python train.py --hidden_size=512 --hidden_act="geglu" --norm_eps=1e-05 --optimizer="muon_variant" --final_lr_fraction=0.0
Each number is 128 + 32 x the weight over its row's rms, rounded and kept within 0 to 255. Layers, rows and columns count from 0. Numbers have three digits each. The size before them is the row's rms in percent of the matrix's.

# up: layer 10 MLP up, 1344x512, rms 0.143, rows 366-400, columns 0-127
# down: layer 10 MLP down (transposed), 1344x512, rms 0.0591, rows 366-400, columns 0-127
# gate: layer 10 MLP gate, 1344x512, rms 0.133, rows 367-401, columns 0-127
up366 104:131168143156084095055130151124095138085128130137098107108144103156110149176161125112123138128146134105117111149110141128106116178099130079125134177106046151109090178112161102102088136174121109132153075084156080094174147080132169165067172063087117114146120123142119087161084152113148143161136142093072142113083108165202095159071135064147085096136103129118099133130094163108084090187124
down366 101:071131117157098116171055124101173165109130167101114129122057123157145144081153150122158096110148125185113184151146129130118135116111067133127138137112192096188166133131121136126132111107068115173130132220104082207149057104117097105146121159121149109148145097180086112131167125094116196156112140134117178144070134122165122124160170103095091149132155161133105146115108135095187132076160
gate367 095:174078165148143066135135074163167174185182132081064209128164161124134067131120080093162111154132102128182151110112113163129156079112111146127145218127124142140166104132152124108124126154108173102144162156090118117108138170148125130203121158116157165098085103139170122115138101137120179187108068176123154104097179150131171117128067153061149168096166106121128104153176157113151181133117
up367 099:093095066119140118174176134113114098097088168159156142131126111054155119135145082102137133059115090134130108129159127129153128121124104177123194127117144162104138163124078114101112123137176098096157150184220097121155111166157164135114118130145156134103095131113107121112109135108142139136140118111124146133111176110101147097118124154124131161121099128199117151157166103096180167151122
down367 098:111130100067124103108109144146169171119137163106157109133156122156157092152147106183178130147141106102104112036124136091127169156168160167135132169120154091127125175149120134094201133079146103175088069140120134144059076134112103131107175090109169107126138108127164078076150099148142127169144099078139119134106141141143141142212111138083172182112140123154115120144127112129073163130060
gate368 101:141124145098064086096122093130106092154132173158106118114115154128097119215167139135113124161076126149112155119149149125124121141104133178122176145149123147108140217135194178115141158136043145148132121126144200105154108136105198121084114173117178139145157115100108166156149185097120172170122137116137098180105055108122109147084148132144164091141212151070136100111111126140096132160098
up368 097:104111114158172102130090107118102121152168131142172174117077140130144156133149091187125118111134105112098123197116132097099101179093129183048135176077136140188119157140106059116078124189133104168042099145116130075089096182168111070146105127132183121148148103118140125145131115113159053167128140120095128114087125087147118088137119153165102089116084174091101158132179136127148140096103
down368 101:094183134149149174162114089137180130157126130194101105102144127139117078151172146064132124132180166104145152069168158185127103063170064109129187142143069105128111077180058145172134125088087161142162129094141143154138115132108168082126173089136171108119160105176159148147076104101156164116197152137052125110101099098097131117161120161180114135131136089114169134135106161118098155100169
gate369 099:156150084189136159123134121158068089111148160083127123076140176158123086143147119154133184056120131089049139145134165151162118093129045137182080145175215173148134105102086131181110111111111161147154164134097135112068142083196142146136140065167117125125110067077121157117134104140121069075134092119124183174159151143133066157115172074172094140176111122107075125121144154128174064149145
up369 100:097068192111081083094107137125125173100131176178105129156171122141174171134164153099108144099189119142125134129158106114121119137137132142118168110104061120109133157157153118150190122144116087092097126114081074190121123147134086085106090137090168089117118067206130191107135110106084158140137146156140089102047108077187180137110128132060101098157143055155163179128129124156141107120114
down369 096:101178110061114107091145117146100167114120123117100078143112036077087152126079170122147075189123127129166116105163108159126061127169138108112129108124137132172128156115137062147086094176152095141046100119159154153154081126083129102054112103102093154073144179101171126131120153068172104140163157133100106168125096077172143134118126099180125129124053076147139104177147128155184155127145
gate370 102:130125162122121108202131125149101117089187141143114072139145180089094082118156112129109144079174126113122128118070143080119146108082120215144191086143094148094166120180062152120125115065108089162183074087148152100092141143134146086138106131134089140033125131132144105117171184163119061159144127156120148104108121144193119097126134145127062105132142141126108141106144145130125181129146
up370 102:106148082195111095143210098124131080150149073143137132116168077126105098111150113123164145128169116075118130088105134083088084088082107155089127200151104114119101170101119127090157148142153095149100102126100185138115124128102112134086077110119155181061162183105138118119123106128184176138175135124134130083081094117127158182105169136103207095166082178152104113175111112150118137210165
down370 100:116143093083097138162165178206159172098122096140130169087150058191145091084118125173173187074150136141121128140183115168096142145115126109160176123181170127152118078117147186109129127134132148220122159126142161145139143096084152131133142082166082155179124140152166162132193142140152148155041134128141131164165069144188089078163134133105140079081131166105116129092152115153106135125137
gate371 103:107108182105101187136109119139151157082142134125108141131134129072076162166142153130188134200110089126116126109124119144115108122153106194090128163165151099134174114122145167072097113197102080069126174063121132150143146118078167153150124098078123151150131143105129111101146115084145114144140107093074070133090140165149070090163086030122127164156125124040096147143126137101135125132116
up371 105:126142123215174107136137109173126108162125139053105091190149113069153155085101171143163148147124192171213126115124080134152161189141135143095113126121117123081143131102146103141157148123126091186068136099116096101120049151111115097074103099156139108109104152142129103143130138131128098103171115122090149147151134220096121199147122106157128113143126118129127107186138127124115133097151
down371 104:120147140101129098104145128136115132105141147141124154140119068095088081112137130110161203163144111185115134120107093146157178143151108153103119098078066153132152139172135161093118143069101071123100155110126181139138109143111213077122129106101106142096169105080095108148144089120096157138156105132063131071161080207154114128081150149080123165124165078157115076158133125105158189168092
gate372 098:091128161131097141141130142138148114172070112129215133137037094143160194130087121119117103133159123106149168097095168075113097126127106139121114099099148155126145143177121111140108130064179142123072102125161121078149148153098151096158135140154097200101107169147092155095132143149153105108124140142103124135096105117132097089126123176140112075163107137159138155134117131114153146151120
up372 098:150137028181106116095101179164181105142085146172108138125114119118111136162095103122119073140166118163157174152102177152171158105168139069172151188125208070152097127120147162138064099113176127114094171130171117147162140190125160135154130127205190105148117129077100140106107183137142176144142110104092088101113142130131135124188158106111142099146125105149120081112183088103143110129113
down372 095:075110137091147137078143124122149148143076156113136112135130084124151139152090167158090157112134136146157081114147138151137170100140127083103100115186154130089158158118115120127088190134088119150103167025176116139111188124104095153121129165174090138173140113106089137148109049163136120079088133126069137118168140088134074140176150127101102176134154164128080131165137079095159135141092
gate373 098:114138161127096154155129160035142154126113121158137051124123143133154107136109131170186052160152146066097132128093099147135117162152150117083155161147115098169116195148115148132108096147113105154114160149198107149101122137142123126108136078089161085122134088177161144144155132160069162094121144117102105123147171168159080092166145162117143068136132115147116152207050141094146140088122
up373 097:125137155146092076143124166156157090064123149135163186109108114104092150160088178134134153092155142208096149118157140085151098115106118124102135125086160134130141113085143099139143128123149099190126192159134117193148137119118084142112124139153083159138153118135109102165115199112198132143113158188145142107155122132119121115110114115151123192173123166068150124147114156159170178131140
down373 096:100149160140157158107156117117099177180124114083064157151138118101117188068137141100179085152170123077121137118110122124083089078136159147105156142127131138071126099160080131104149135198141113131053099152099130209135116140130090076088134087106127071081131178168121160126163078070129230066211093121119166117137148130164140175116090103115124112093156147129072138195162126132072140111127
gate374 103:124146110101157127200145151154129160065126108160115088096096120140144141118123149122136181131131093072196166114198110149110088126117084105077148150161170147136165148130124140067138119115126069129144106140126136185103148154147170103138127177122102130109129125194147119185100077129095135143171174100100154090129140112116052094190151088132104151100144118156149173095158159123118105130103
up374 100:128083173163094125082093147164144146115146061124155085133135172125115064161196069119163053160133115099098078133095151094149083119114147120142142095134109157143072120163103130143134076133126140104086111137128164160143141121165095097170125117157177150142168118143109173115108178156075133124101142110111144166136112142089169060121109172182138070092169155139137205082065109167155125216144
down374 101:212143150111121129202127085095138130132178103146148103100182150098134128174112133101103066096141071128095127093046105113130127154115146145101118161118153139086063125169168094159128108173162090185137101084124100127126142078130129152108082146096197163083121109115120221186109119150145192141109064187177087197140102150089122081162172191124113121128135171108075085183137104119135101153106
gate375 099:174090150081193184138120061102175095105074098147175157162116139145132141108091124128173104194106108116199127131097160143117116151116144189162169183161161138125170168171108164087124148091113135143079123099088128154129127147161090096135071174135147144053147198162176145136103164076141119093129127141125145113147112155144098153114141133110158122152143114144165137119112134111133172138099
up375 096:139111174133157031101119174149050162123145162158140113069137162126144102129158187121201161144110099116118076180142121133126090117084126091063134111134179155080118105149139115137185128101178143124158149175042123138103133127116187170145136152104096139179130043085139114120065109080095172104133126108201174153135117153107161129191143110154100138114162133125088091129174131151109158120083
down375 093:124150092105124082095076093130121142160086154134121110111184158096094065116188116085191140124140141129154137139143122176152147125127110080162172160098089111113120106095092108138090094142166088118149128124152121142111086090107152157122173098132141115089153143179141127147145138106101134107167117140136104082099142140126111139050164113161135082154150185169107118167117120129147111114141
gate376 101:108109192107109119122193125132074138109135147094096063106126116121136142179198089152166079091086120121164158177125121068080180125122122194069142119118181135132145083151123160049130177122109136124119167127165163126139140135109120124067112092095149100156179108091167132104155151075114169084169104147064132091049177104087165152134149049151107162123127129095166176165143069161119199118092
up376 098:157093099120106140067099076139138126140105062146135139173109124158134127157171154151097140139129206150145168125117135074145095162150106154110139128126107137098139131091156065080139135114163150116165102107207105139157136118095130091177089183111110165134118147143143157128162094141185114157119147081163102175057114079151177138121123088106126157166120144121117162083090094173094138085175
down376 101:100090151187165158147184192175125173113122152115124154175146144110152086155130133148170158082141096155129131121134164189041104093060147067179102140128091064128114130108118125100093128173077068091095134094089205181126114118086089125050101107139149153145170109177115138153150120157085118128099079093115058114131145133097152081135157156127120114125187188134065125101133149072146187084182
gate377 103:154139136136024123114090119154136141204158184083130178108097121152156143128116197118096124136131092177146174110122085102125160187103134093128029159119130163078150137091164081079139062156154116151162140166110104174113183150113124119137154152142175154097143140133157113174096110103180129087135150164157114136106053072178162132093184148077092085092110113132164163129119192112137150135204
up377 101:134118078076170159075082038103137111115116070131180062065196155155150083191131079147127100147122116126139134109097146172147165074158127176127129082108137127154096125167126164154151164103111152120151125124137129110152131136090093055142093043139124134170147173137086134157119166144142115140118152098065154139105150143109107134101126132125157154119094094132097053156113103123152095107099
down377 103:144148083034124164106130080066120173159125091134129153136143089149137144114151037168068187101144135134123117099127111098141124157147124106143106129117105159111131107131116154144123048038129154172099174153091116139088129137166103137114133138109129119085131084101120155158098186136126067111103140163107109170111153182102112186131104143125093079132121131084135162155065086075097155120130
gate378 099:104114129080113111087146157186070171146152065109104104158100134108139143095154174150178139089143154121103148155176165195161093091116121127076093087148132158154087135153105191121107164163125141125118125077106152163144120083060116114149198114154120144116125161089134142130134093092119085147082154120124123174132140118104082113176122109164137085122158151149161191111112122166141172162138
up378 100:106121176108093194192096099120145184126082092144146071169141151090120174170116097136154158114160162139131109170173114128107087078084122122165119135116117152147122138222118161136144142115113083147104140122137111107151130168097092189128189152098079126089128124116087106039109133148189087149121137108144162188116123110123212121140096139088136104204164125100150163132122174116121170159090
down378 097:175152118123165146120136138149112141126113145143105098164151143067102084123154122148156093132120186137062153170096165106112080097049132110136170148191043100154126170111089116167090118160162127065157172130107152122193138127055149128178097120168129065149101137137079168133068091136105080128112148116117137172083164121109122078129112154139133130138148183160168101086114137133103105152173
gate379 102:087150113175135166191084095133141193189082175082111128110193107159128122131106128147082144122180100135138120046118136112157127082083102109114182045134115148067133112100128171165185118114138153102185123184109117178120147104115113149157128093070179145158097128165093128044160123108178117157157111118114092152139124118155156128129164101141156133158157138096119145107137080086071117126151
up379 101:138099123118113127207134126152174169142100167091160133175175167110169161146079104102147107154122154142093111130074150114172154113096101118110178094121153145082121108139090163116159094106105186135077124115142100139155149087116122202116135167098129111103137070103105088084170155150115178094114144149119057167124117085138143074085143098167077159070152158124065123112124176125157094140114
down379 103:093131095076111121113086103106096123087103127104138174131157147097074146177099158156085156099160113140135172088102173098107137086156127133080111138101146085150117077160127051149185110120120137165134108086162121110131098135103170175096115127081129123068147132073154159105132095136109174148101104026193137078118137140146159155137178141134161146128142153123078157129115177183110098066132
gate380 098:152108114183135070092130120094153139107156132103123093194135119156121113110095164124134106132094115160076100201065112152096112142190160086157163109118167096160170120214115075076167162069110113113124091119086190115098175089119100094137091117064131087066175111187141142079115143117121085059128146158090131111111076155120184138149121124082136114074100150111182132146151116106171113079156
up380 095:097099220107092173082152106146129146137117155150089109107158143122111136152111094134133127104123145156115071126138123134117064125143114138062096171118118119071105115127212143098104099145101193146078129086108124117156173182115135129117178104070122133145095128123171102115111111118083159164131104155117110133082164141147141165111095140113166130170128069130087150104129147117139104138163
down380 097:109154106126108188136185066103087074055074179106126091158124079163150150171107086131170121176113109152096109097096176158088095107078169159107097121139136072161094109121122141120089091143118161107082151198049154112122119116164112125142152095107129153150127077148162132157069093214108141126123067178116159128117174119146176117126186114126112128140153116143077123171109161135064133111138
gate381 103:158141111190178185119114127069127104109167139120113129155154187145100134146146150158105050118104091097155026039182081050088139104129085120064130149134167096143094164150117154067143143116180135101172121155087143141152114051119150183089153107137090112180062110087082127171114108168120120085119115187096114126101107095137155179072135126122114094124112130127173133153094139166129131180132
up381 101:178085141067176123126142051118145159196116086158109114177175197123111082163188204123136131154097150143105116113149090128123090212153181137137109120188129129114106170145131098141155154140160175112119108155147106149148081120161178163082093193142127160124082179100136125131083128121119091120122123186081148185098148104153135130056124141074194139121143177094103111156083165167180118131169
down381 101:167085149071138150117123129148089186119116095118153087142093136129102157099115115178088096108163159141159127129122120163132094081197121073102106120069121095128196123129091125073208126137137120158027093124147127104151102090102193128079142126097131136154120180132071136140108121103137124092156116172179076085129147136083137163117119180145192122093107096070178102146120128239115216195152
gate382 100:141113122091156153099049079113113128098131111138162148161129169122077133099145156153149097110091144097142079110167198094076164171112144176126136100168114152082128152173112143178134112127159180109112077102133141087141100175148171203146076154066183086095082151185106087172121157116137097101103184149149108243124124138154129149137138113117157153145107088115088127192188085102133155075116
up382 101:109070134156140104147185090156130115099199143144121114096163125115093095117134168095157157163121099175111162114110097158184101134115097099139155161083072103154083113100136098121150114130081117184122111164081082157159090143146137064162168094136100123089141082147094159107108117110146117163079104130147145116136109083072087167121116147212118131120131163114190123112098094122140110121121
down382 100:136081099073110201164148119154130178109114109128126219142138153153134152155117159128115112127122089124111117104107097136146175122120092071175187182051166116145165094148065153108131117054155167123143066125120127122164141081084123091076178140152101143118166119104086104142124121139082140088085103189157157079184170127074139063132103209123172136143142125172146165085142043160174134121125
gate383 104:213120148169143137126087220106120166084142146125148157152067161102074113104118082100157170151107110097110060092123145135131114125157072130080223135100093077123154168143147126138138161108054135105125132074161104106168126095075137123122123079203145080090155158086138084115122094128130139091171144089140176146064181096151138125133151112134105125121078173140165144147091130089141111119129
up383 103:098101092183134088100138153136175132111058091090169142116105091138132142148195079073121178104129090128109170160104138115160165078190091106128164161142155109081149114154128174132133087141115093129190136144120144179108136146149166142128095127124123102136171161100117218171107123190138128192125115126165105094093138110078104135129083127150177156106156161125183200133129135182177155109133
down383 103:074114128146118106153163123172144122132138146139138134070150172194173131114111161122106132103107141080143177086171131183092081121112124102114100092142098136073146123082111074030118122098122163167125130166139129153086114172174116139057095169074149173145147194158011156151104157100171150136119061121142124091097125168108147104149093118108112089109206140172121109130122129129098146115139
gate384 097:145167140137074138106103175121123092083175073097114140086073112068122162103157130169133118121135132137111133120072168114084206093107144128140091124179159142115146165141106149169100150068111091095113131090082088134174180159166168153122162111122114142164114112137151113139143209093095124167150062175168086125163040115151165132074165146106136087166098112131134175153143167121138100129118
up384 102:218106131134099143134158105135123106181075148132158162119100160177109127161105066105177102141126129180108151108116124177077142052117100139117164154149085138113152109162128183135121136101121127129180155139095149124092136131131116181101112143153124095160097161147098159148116121097080143140163164101084166122136092051159075160157115147159136154107097055120133131128153104179131090124178
down384 098:158164118107156174193116146120130105090200113120098151136133206158124071200131143055193103107144146119100166132139095135196105071118128097114154112161139160155139169154103168121103116159130150124133152096181118139130113178124126149115129086117169119107171110099131167105166082117140122056106089116135096133163144079189109107121185147160182177159153182139138089102125130157082141169128
gate385 101:140115096130130145174071050181124156057122139111105105129111121069094071127110132139101052155144150100148057116125108120086101125126101199084108171131105122137164090084160120122160152142208166128161128153124030121089095221203121075160089054157129119108123096136039102179128123170167102131180143127136146117098107190120169106132175109138099138121099122130082141095161106140093150136090
up385 100:127180153120118105143132144172127060126135126136108130076127158117133101170097136088150111103121158156147150097090131082157174093129171113122104124088132186108048159106149151145097160160070152030132145041167160106122116096106146144171164097131065156130135163119191167098127145124111142096091164097117113137141111104101131140091150154117154121132137130139125156129096165145144130167067
down385 103:076121139130206117108088143139196078113127124127122123159098123107155113143185154136132191125104147151122155131151082120128174095120187126147175138124047072153104113166138150163169165122052124142158127087047112122191107056184125122152164110137147192113152139179105092099094174173118132163142072123133096187070173081126148105171139169125119184108143133137148104158092096126139131142181
gate386 100:173093079099165165105132132126129141126128196107139135087122139143118170150165057114118129126177197136103149099120113148114092075192109148129151149206036131098144160062128161163149158141140119147194105181067200119134127125148111100049087084116184093160134128140158113173091127113106128061151116118094105050120143211092115112149150182171086066118105097092148128165152125128116154153150
up386 100:120101181126072105153142148156085118151099092192122093108230149127174135074114158151038086142114072112118089184110138132121134120108123113160126115083090153109071172145118086122113176152144100102158127086156145113155099091099125066146120148097071119174045153155105156123092075163148067113128058186121107119167148102121133087166078138093123153120176177141154106108142174092130109141162
down386 099:139088110152062175182101103083088088142133110102102102142148142108142133112084089133128166143115104156139118158125142062127161110107150146138121106151139110177074122108131124128142114141120084156157155145126138073132070151139092131111112133160161133125119172109117135140163123183092144111099161175120081096141139125150174143115145079108124078136104132118125175149112104086109165149161
gate387 095:124175107172139107064033074112137133138134080090124121167151151117139140073146094112129110184159102143085098120124096128135127101124131133141102154127101126188075110149142162174088123159151113136124143162115111187124115142158114142170153111132142067107084159121114137180148142156153140133144144134108103107120180138123175172065114145134133096169135167136124104141133130185122159089138
up387 100:171097166076109151158213193157109123089136186141158152076134110103155111160107113139102172081101147080148123154103157120137107150129125151167160080121129121111149117120140098060177124086065131128143151069138145073119168165085136122143088125131133172155136080085111103087103143104115095138116135117153142136149086105110054116222120106110143156101148084096115153144131081078161132176110
down387 103:084135148164075109089109085055116108117119173147096103131174143111115146090081083141134150160137116117110140173178195116110141144150099093152117132145118167055093081179139070121107167165122138146094151137193077133163093164132138172115141151130112113114165145092092105120143146121140096132082155135133107098155181144144154144139095111142119092136102174098136069068133118159099175121160
gate388 106:120137098133143145105133075072096114124156091218170212138120080169139115126136142161118134147118183116141098116119096076155131111148189128183097089144132186148102086145078100116066161100093134109194111140141100110092161071113130132147077105096168172148115166079143171139132109202101129089132080135135108173141161153106129146175115126138119136065115155121095152147149137165135074101142
up388 104:116108092142087154172119084158105123168148162161135137118090110151156143126121127186192087091163115114077127144092116175135145111093132167157120164117109182139086093165088157080121140096121179120180089117196123184122136127118026101197200105119114125121134121092147127097111096141142082085130114142122163102188109171131110111112110111089123169141180141115115067126115086136115091161069
down388 102:080154156151155124121033152104097129132131123152136195160138109133103088126125177143139117158124177103087191091111105124217118112134178152111152144153193200100143123150128153160132151070062131131169128165110176131144189177127103128246174138104154103133110129117102141077106146137089131124143080176133134139141147160108120108141154089072081146166142165110157124089059107193125095152141
gate389 099:095104116140137056202080173105109096129098114103100099121090146099015072138160112154104095180089178124044119107115132165113097062134180167128160141196151116143115118118182102123168111143218083182125138134149109150089126108146127116106142126107155128152134114094075126075147140128089111103150164093176052118125144138128107111115154074127118126173128129054148152133128104093131123153066
up389 097:126125211073106083108124121110184061178212172182126093170150156167080148123162132156076154123136108103165165139139094148171102127164122150098137094112057149096153194155102156151126189124160113077138081122120129090077120120134089132123098170135109170086151047131118101086154165157159104177183139100146096131139202147109108081083184151120138167185170089119100085177105125209120152150089
down389 097:155120114047116129137091113116065094149150172145115135110190160142088082116099117141135130118134080091127090096131147159151126114113072153095151108096160136067161134132151134062160122187102186081080094109031072184128137112122140145134136082135150082068086139136112104088172178150115101129118118127157156143096218121168131089140105153137118166147157131120122131117142110157123140168148
gate390 104:156140140186098096131149118119098111139125166107124094113144178118104129108161175178134112113096111144117129180163093163155123117148081139108088102156124110151099091139162125090115114079070125166173105179108121077175201192156148097162111067139152153150167106110102108132127190074110209175073174170148143170116112106080150105129098095146107155107129125092195129208085129096127125093085
up390 122:089100108112099142138123151164168148109115131155099138116111076064112167132136099090132190099150111170116181072121157104107154157128147206153106131100115143123110179194104174178144127133129118130074123102113128142127125077151143146106118156117152148121127189155187101147118095150126099093150104102134132148158122170149143149087127121127173139095116145158063103128135117174135145134149
down390 105:082106078113135172116110166134113161110179122127100148126154121115096143173142086091154181148167106149129105141117189149104122166102082140128132113110148144142123128221066123141107099098121123115090119106124078115115090138143129144099167126088155100076116147096154157153072113125107114130143052148092085163117141140164169118084179128084116124152169152145088175122107095104146134125128
gate391 094:186157106106088100099151161134154140140083154102097114109146131078116105121117112140186134206111113138120180105162147133122140137128091082151133128116109103105154148107159125065162145133103084176139150075130113108139105104116132116094205135096155100194119135146101085167116060101120176146155129099136097144158121109140136181118145092133047113165208075084124092178124088138120110150142
up391 094:143116081126128114100140110083145072143099179136085139126169124091123168070097137077085131119111068162183099106143140090081161064135109086065090118144092101082119133129161081158117109139169112139143150190126178140128144155158090154201161139115101093177109133129096101105102102134126138183166116164070164116086158141151132140164098120149086078193167106096158117159100118131112101149091
down391 094:130075125163196144090142143129174148106133111134105165092111208162117132114134108102164137099114146114096130102190164114169139126155162136176179196148184141142102114139250115122206098058117104101126130129159144078121174102139077140128126053098145129149213132087147176098047123187154120125150168137156162111168095073126113143098115133142075148125130131111177119124095132149052122135135
gate392 105:173196146076126184149122172133105145136064148157129093165092159120149143118111152127138162147058088084202142095141088126137136137109158085146120056137145092171141107139090159106150149113102185141140149190145073110107138133149114122167197157129115126112095139127161194154156156112145172121120149111118109136105145145156112123112090097131163089129120116119160171126161106161098105130191
up392 106:102114073104142119155068107125176111104137057147161141110110130149144201136127153176110117148191062139143158120155140113120170107140137175142076186150132121120143108127112124150121095151155100153080110147135115132094111189118077179134164194119157093089126165149121176140174135114092223146132090136081103171110091158181146112105103144150152156123094100184136157196108147101090133107084
down392 105:151097133129113101125105131076110140153151134145108088145116106203211131070137142176134088146202127137138180090098139127122114164137139113112118167085180150118076168113115134118133166129071145135133101133152136107071111100089102108085130135118111171120129154090157054131127115099097161118143155083153170178160105128138136097186171131132160134083135116116114171129132079117091119124099
gate393 101:112134162164121132116135167128090078099119160110151097104162117170126120147118121192102115149117142124125158059137053131102215151073113072099111140183159041137191115103094195162116143116135171103184130101163082125161115141096117169074174130101133088121102133163091094104162129137134133156125089120089130153142118131132076143176130123109160153204112114108127146084117162127089147128107
up393 101:130159117122185137130140153119167177073144168099113082105154114138183160085194146108154161097130158180102174109141115113115128077127085127096191077116124101122091192138095161101160140147125116158162109131113132139098102120097113100075150082169147158156170157101103117152105125160105166120160126075113112117091071119163169086172136127113101123173141143108128089130166158095136125103168
down393 099:134166139148161100146154118106115133169122095158165082108176135099111133068116123094131155110107144102129171113116121141140150136078217134146105161125122155105088182103143132126161108135107058089064121131135130121133138187156148102126160076099145190137115138157045082143144125121098159068130095092060139079131125126091165085067067125089122132170145148120136151111110158176103121135164
gate394 093:085175163090134126089092115133161086155153127099114028192180102128147116119117153108126150119151097099159115124096180142121173152131162111099101203140126177100136066153113135120149128140137133158160142095171130141100120164040158100114186084110191151141096153138087107166182161124081092080138185107128143117101151158161124124143121096094141112156085079133166106126181105136101119115160
up394 098:112135136104142157117131133118183098110107135096147040208200094113130132115125162092145111118155124101142108153114140157127173103156158136098045187136121206168157111109117149134133127144173172110142150088176060156137126165063183088102158144091177121126129153164127111205161091129114137072104145098145198119147134075160121166109101124149135143184096124155156090112208104137102102097155
down394 101:159115134116172170118143094189105080104181124171124154144140136138107080149104151132130120138165124181184161137135129165130144129097150124160108105102142101099159122103153154178091139134105149134101124098088085141122118134081186156107099122161156093094115128140130105134098114094139105107131111081114166215178135136109114149113187124073118143123113167128200183089190179132191060152098
gate395 098:101091134093110111137130108147110132144168103124116081137116075127150097163158108149118145068181127167138122179167166101150155145106105143148064113120074160162115126122170118154086088035094147078057158119114126125175161154110126187132111143161147150099174123152097065108132170111170090120124138080109091176138130098125089151142053133206122152107162120139108131141148107126132128161106
up395 100:048087129167171131165199158166077190090170099078172131159138163105096132095133156112115163161093108143162155103109077126116176158118158141153107123140164147098125135161123115144108161130140186218174190116157097099122161172132090098134140128086154163125104099159112057121144099129123118086150138151116128148133095169232108104117146119121173129135118088211096118135159115123079173089163
down395 098:144107145092137153106111108096081123075123125160118179150123101123130093156109105162157118160130100161111133087153194168130137101134122149161104108171161124126134109150116154138100139075088133139096126135139130123113115115088126126084093173135060079134150109172148079076109165169080120122120067159088151107058112153168135161097159097144136121137068132103052134097095133112085119122152
gate396 103:130164096122109139152109195128123094191133106158074160139131116069150127179156092102177173153132164147103085134122176103123135094167130162132114104135132148160073162115091165152180171152103123120111147170058080134150116086122110143104124150113059074134064126141093091085135095115092145134113119142140157122095104094212175078146170106164126146089117086139104145134058103171133131094079
up396 099:131131131095157118107090107136109113186135116080130141134107153083143131073124127122136201103086160133134114142134140161085144130138148160118157073127130126146101104083162154162148068116133171099111204089130106142118132096118126143152154098070108091087108128133082142169150108087095099146099165137140110121099182127185140108146103035172165166169105100129101118098078161167158127100160
down396 100:122108149072182073094124178103151074143148097090085159157128094124139076103147140143163085130051117159196150151102102139118102122116144131116136148155167150127184160131115062167203129142175120140119132182066124159141131133094099135183114162147128103173091121112164103123111110127135099149162091117108129179096134111175146106121130132141127116106179122145154155109093185141153123117172
gate397 102:118112108096086078156134179081155103152071156181151123147150146140149114170083163122113146180107075129134151134114101100130093183127133149165174055138107137136120122089182166114051177056192141154061118160145088162106129092126139110065213089168088171158186134147123053148136177158174171097129101161150150116110153075119112097137140117095094143152181099131142167143117143108170110143166
up397 095:094129140132137059176178091114077207166100138111127100177091084153105107119102161135114109140176119154135102160171111137129134089124131117198160106087123137150099118137109174148119108174107157147184171136111123070140136127024160152133164171202147111140136171116116120077151071118155058145167119116120093147180119171153147134140112077184134139178117090108138116209121089132073136085158
down397 099:102109129153080102103181111124125063116065088100125173138131165117098110126093108170132163187160114148133179099056099063147172053138161163093124180125140130173171166175122096107093081128178189101158063108084108094133178134134148108105115183113212173128154127049104127115136103146142109174088150122146122145109113148141168110107087103133082103136173133140106086125135123085134141136086
gate398 099:110087111123073152139127105112145053150103138166111111142117148108124141129067175090139133112113152110148157167128143156134094109131104113160148163132129130119134125059129132097169125138082124119125129147074137138135143126128111175165120139104143172091080145124143083158119121127138090090096120100166168162147167190094141106151144162126148080116206146146141163149108135111149144172133
up398 098:089120174123118098155165113177127116137126130077151100164103125131149122139077154168120139153085149142139115088091154093141103131126110181124144108104124140126129129148120131103125154138155128135154133129139140133168119113096125142155044084126156145097149115114128059133132119146154162090100104064164111145159045074143072185128111131093125115107143080175041138171104197135113082105098
down398 095:199128077120129106084109122135209152206138121121087096155074098162213130134151162106171187118190189123149126093098122123074148099135090098094151105116132102163098138133123162089183048148114091174067095186107202128108165117098098094108118076093140117161099154106185108122122122206148130089104091129211141086127182056151144113125119052181109129139131113127142155158119139156139146063157
gate399 099:183135136115139139188145125147146159120108104179157139123128105154147087185134140142144106155129179134101167107168182174086092085098150142111125070111107148132080114145107143129160114088128145187100141100174156136095142119097118127125128130129112189131127162155074092129122161115189131113128094129152096152194091062106139131185117153167113104074131115132112156157118107168171151163149
up399 094:152115098158177100092091186123151147106191139209103112059085056138145103136127148111141103149209119155141111115108102141110113142146137124110101117133122086140163122158107089156117123126131111125110188140125083165204105169172128173118153146148108105102105164138080124166197070105150172094106097157123123150166171113159162069084166127152064149072154098132102105145157117068146108085165
down399 097:114156148103117109139152163159152110106180114142147138113110142120149140110064130173106079101174128105109067104143065111099111106149134142100040140130149111090181114091175095172156149087169105163152097118149109116135184165108153152091108149117176130134158158105114068135141079146142117107094171187110168148163147106111152117169128135079164145107142146088075145166144107122113106156148
gate400 099:198149123121121139106167156161089120176115130143077102152101092132119152130098115104091102134149159159144156114103106110071163132090138171146179136124162141112111157136100124127176137151112133149137112135123113129176138122152120125115123112104128071151127092117136152145095130076110150168147113045102136079105169167128147123174092087094178130106121045117075236145211161106164122166186
up400 097:133097118119109124112171146121105148100128124181164151103144147133121076171150182125035160103086087107165171099078110130121145129103100145121105130137159099135169052158131125161118138137109128173168123085183116145089116093145165168050148117143109156125117187109129101148126164115096096125105139150101107102097103124126149129143140171174156115092152121143154065143046161100111183137137
down400 097:165144119088130146146072161127113134125106124167130127200141094115144115173184137118146179150201176177177137134184117158059142095112095091151140096100134100071107188164133127080125101114092113114141086130172139146140115135100140141081163069068096149174131121120143176160143149070084129162122101148186125083142148144173137083083143089119137103163125103080115109138151119144093135173166
gate401 101:185129103155145178132081067108104121131160121100159092089157074147156128106124114132173190111067187070142158140084103096158137080140151120115084077088102124115073101067145202114125139121110112144086151130121142130133160158147173173147134142110087146108137098124109184189074112185111144123129148108132142150176164085098149141110148063139120137160145084134086165127096117171119124117162